{"norm": "rmsnorm", "beta1": 0.95, "lr_head": 0.0061, "decay_fraction": 1.0, "batch_tokens": 131072}
Each number is 128 + 24 x the weight over its row's rms, rounded and kept within 0 to 255. Layers, rows and columns count from 0. Numbers have three digits each. The size before them is the row's rms in percent of the matrix's.

# layer 9 MLP up, 1280x384, rms 0.0475, rows 846-850, columns 0-191
100:102127140121095124155139095127126132114133098107131165119116133139124122121132156141085161157162122076155106139133108144095165112107184103113135159101131127137127135114108132129130142126123113114164191140104106169127129128080146098143124137127088114139100146153140138134164134164126079122092099095127160129141155147149113138164106166129129149146110078132149099136147128148070137132134101113106119111125157122134129142132118108140126140105164114097133112127170159111121158106126113104151134081162122172131138130123115149099115099132141143120081106122119158117133150097132096116
106:146109109153153122116122151129142173081165123111102120169128144124123149092107152111113150136101127129116095150085173150152142159122085160136116137081118154090112105078146122155163135152155125164143152108173131168132126139158113126136091127108096157120111168103149124133168121136132111129133154123142141145148098110089139123152133178119112139121156112085146159173145102130152072116111138138109108118134175097128086158112112123075130172107132113169173118179142125141140154115149142137117126148134104131136105110162105148142130141146140144123114143106125147137163156139178138148
096:163133166130109124116168137088130118152171120108124092075153152091082137111073122123123166144128105152108157125109169089100154154124137110103130161137132157081127082146120120133122163103135105141135133121103143093147107104120100105083149122118133167152131108136120113134108092159094122105110144070145130149176118099118145170132147150114116126118136155136134123085146128121102081174097113136124104112128093119146073121162092094166115119157132089162148168105146098153101128142099117126124158098118107158098139142160092152131096097101145109141126117166118120151138154164102092163
104:147133121116151149133131109138184170158154142107148135151118089083148089108123152152126130141124116150094150098134188160145110096105134123112142090136150115145075101148165140133136123124156125125101157119145147116115094113156100107134100088104082162141156101144144142139135143144132093178085133174115130148117169114129111104118109151127102148130162162104114160130109139118152186115128145153151092155152084087160149168161134132151099128131123099153104108119097162117090096102090186139115154152149144113151158143135094112123181117115173151147135146134062125109119154124099120122
100:212158128149117138146100130162163102128139095133113131100144097102118134124162160090147103108129180117164172133123131162112116108125108104150105144131154119126122127143130101120145129122096102094166114138119107085163172168111174131128140137121116127115156155096184140165099121133125149114142092121082098107125066114155108114121117102097092123110117132161122127113084087123169091139167150135153148108105117175134089121096122154135115120135138181146110141153157128168148117128129138127131159128179149150154121086146171082123114120117105128124096129167104141104106119194150162147
# layer 9 MLP down (transposed), 1280x384, rms 0.0474, rows 846-850, columns 0-191
103:117059107102132129132114128128083164145128110096159146131079185126131125126107142156124153123155108128149142083105141110081155066113143124136173129126133153102158147139159134130130136167120181111127151108133130092129137116120148109104141161170125117154149171131120123156114146126130154165133150098173133145090160146085116145103068170128110160152131095118120119154115118109103097096094101120093102128145116091117112142109165090146129114137118136118133114145188134130124140140106077141134141089137147128115100114088128081144104189098130135120134141108154142148159141133147068114
104:116118116131144128131087117077159120142115126126151117157142111122116102079123158105097147133136128092155123148093143172174128128086114109130151124117119117123183101176138151114087099141106106137164122120116107120116167106112128133108095080171133123112070112113199136147107196110120152126142125127142096100111111110102123102137145136102031126153106111159127110135119108141089125122113118157109103148131152112110127132062109161138104131091145167158124101090137130166134151143084180101097116130131092136137121106142115179107118134108109146134150158141137122137134133148159172166
092:117075096141169139163106132137154171125062160172104098123104144128113092095176092138143086132148118133117106154103097118127153091141142143125118117125096150163103113144154123109168125129163155146152158137133105120104126104135146148123147117113128118122172138131158126134133134125136141159141152134101118080131148159142103180145153112129151126171123129142119182146137160077074147106183137102117107161126130119095087129127153128133126128090120155096112168137076147130115167136129130129114106167177127126094157139129162161116136120104141098106123104096109141128094157142124124142
105:133105122165153141103134113122131114129128110143144120143113140114110121139076174102134132111141139111113124104128181155093124175103135127097105127157126128152114101133139167135123138089141121156093120152131137143132067129088114104121094094119109122093161139155126122135129167111156132153141150164097158115130131088146098074151082148147155135175130159080093125150074136159134142068155115108192122118132142119116109143088128092138100123129137096103194095128092154169127099114144166150133103137076118121118124136120122123113113127130119158167140144121169143087142139127081172112
099:153072148119084132102080095109062146144132120116096078110139102158146099083114144120096143151156142156122172133138129134138141132108152139159141115123137160165116124108131113142161079101136092125139141144104132151141150122092131147091145127124167171144142121155133145123117108132133108111098126099116102117080105148185098085151134163130088099135168126135130153151132121124099105104085126127127109091117121185138079154137131165139140157110140117148149141166151156125125149152132156136130110086150142122115172117140102100134128149104139115176109102190104125090142159126151152128
# layer 9 MLP gate, 1280x384, rms 0.0475, rows 847-851, columns 0-191
102:151112151129144118131088086105099092163102142110139122179111125157123095118109112175116140106108107114168124154129122166125096146128157180145151120141103105120143146164152130148070144120171115141115192144110108096079158154109158147150125137130117119098162095138132091112121151087137134165097109102099170116136160146184133129149140129159013116154128105078134123136136199147078148139120113133135123099115128127095140135133145121143103108106139189146125166135121124132143128131094102184109117100171145110161131108123142126113109120130113118105113104100111124129104154117116140111
093:100116121165143106109090099117098080083130134103089085166094139147131124157103098109095158102130129157154125161142120145086132124082156140127157136176162152132128182150154130130134149144150095158149136152101109160122119142114115157144094135132197153120140127121119118114124106138076100106126113149104124121143090050118120119137146174170123148137118081149142138162103070132176122158155147168123166115118104145095104119147110121124121142110149083117157115066137098085135140113151150121117108106150130092176128146149082181109135120110134114174121143103126125155136148072141149099
104:133147118129129124137149152114167149118150155125127127140119154071133086142127175111119154121147090111134111083130115147129116106140144153093112091160121129168093134120133136180154141124147117104120148097175131132101130159135132151078114129081132129130141144137114121104160146157154117111111124123129112134164123150099135081156106157148128106091140143075135102142141139115136169174091129140189108137115118127177163134164098091140174138139169132118110112103091125111114099137122110127084104073120121093127111129156088088125153135109132122152130127118144136098113136100113159093
101:129124079133134097138183167113124120117134137086119085132125161133143151207134150164117128109101114097112124117173099176113121161139112120122122141138141134123141163123119109127100154139128121161157146123153173102159125140112100161138170183087128167092100170090127170115119118103098109124090138141116091151113105122127106146152099141117141111135120140130179104134130132134106155123141128141133165130127127138197159124108069150117133092140133152103208111095090139149125154144119138166128107116099122119167138108129147134094128111108179135093158144136156149147156098112149120109
103:135132140122154133115107127159132156147130145159131132129142127151136131140118101126096122141095150149126106172104110073094150166102116160106097144148168148130133154160136148132136127160187144159124122153133113133105096149092099103110119113129104107090142149114144129129174102152117147142157115142158122103104134155133095155165141103135129085149120119148166139111120139145100148158090107160128161151126118126119094054112165131145139080162145142125125120122151144170171136115087110141143125153140110153115096099131129130128144162128159092157149135119147123118154123123140134102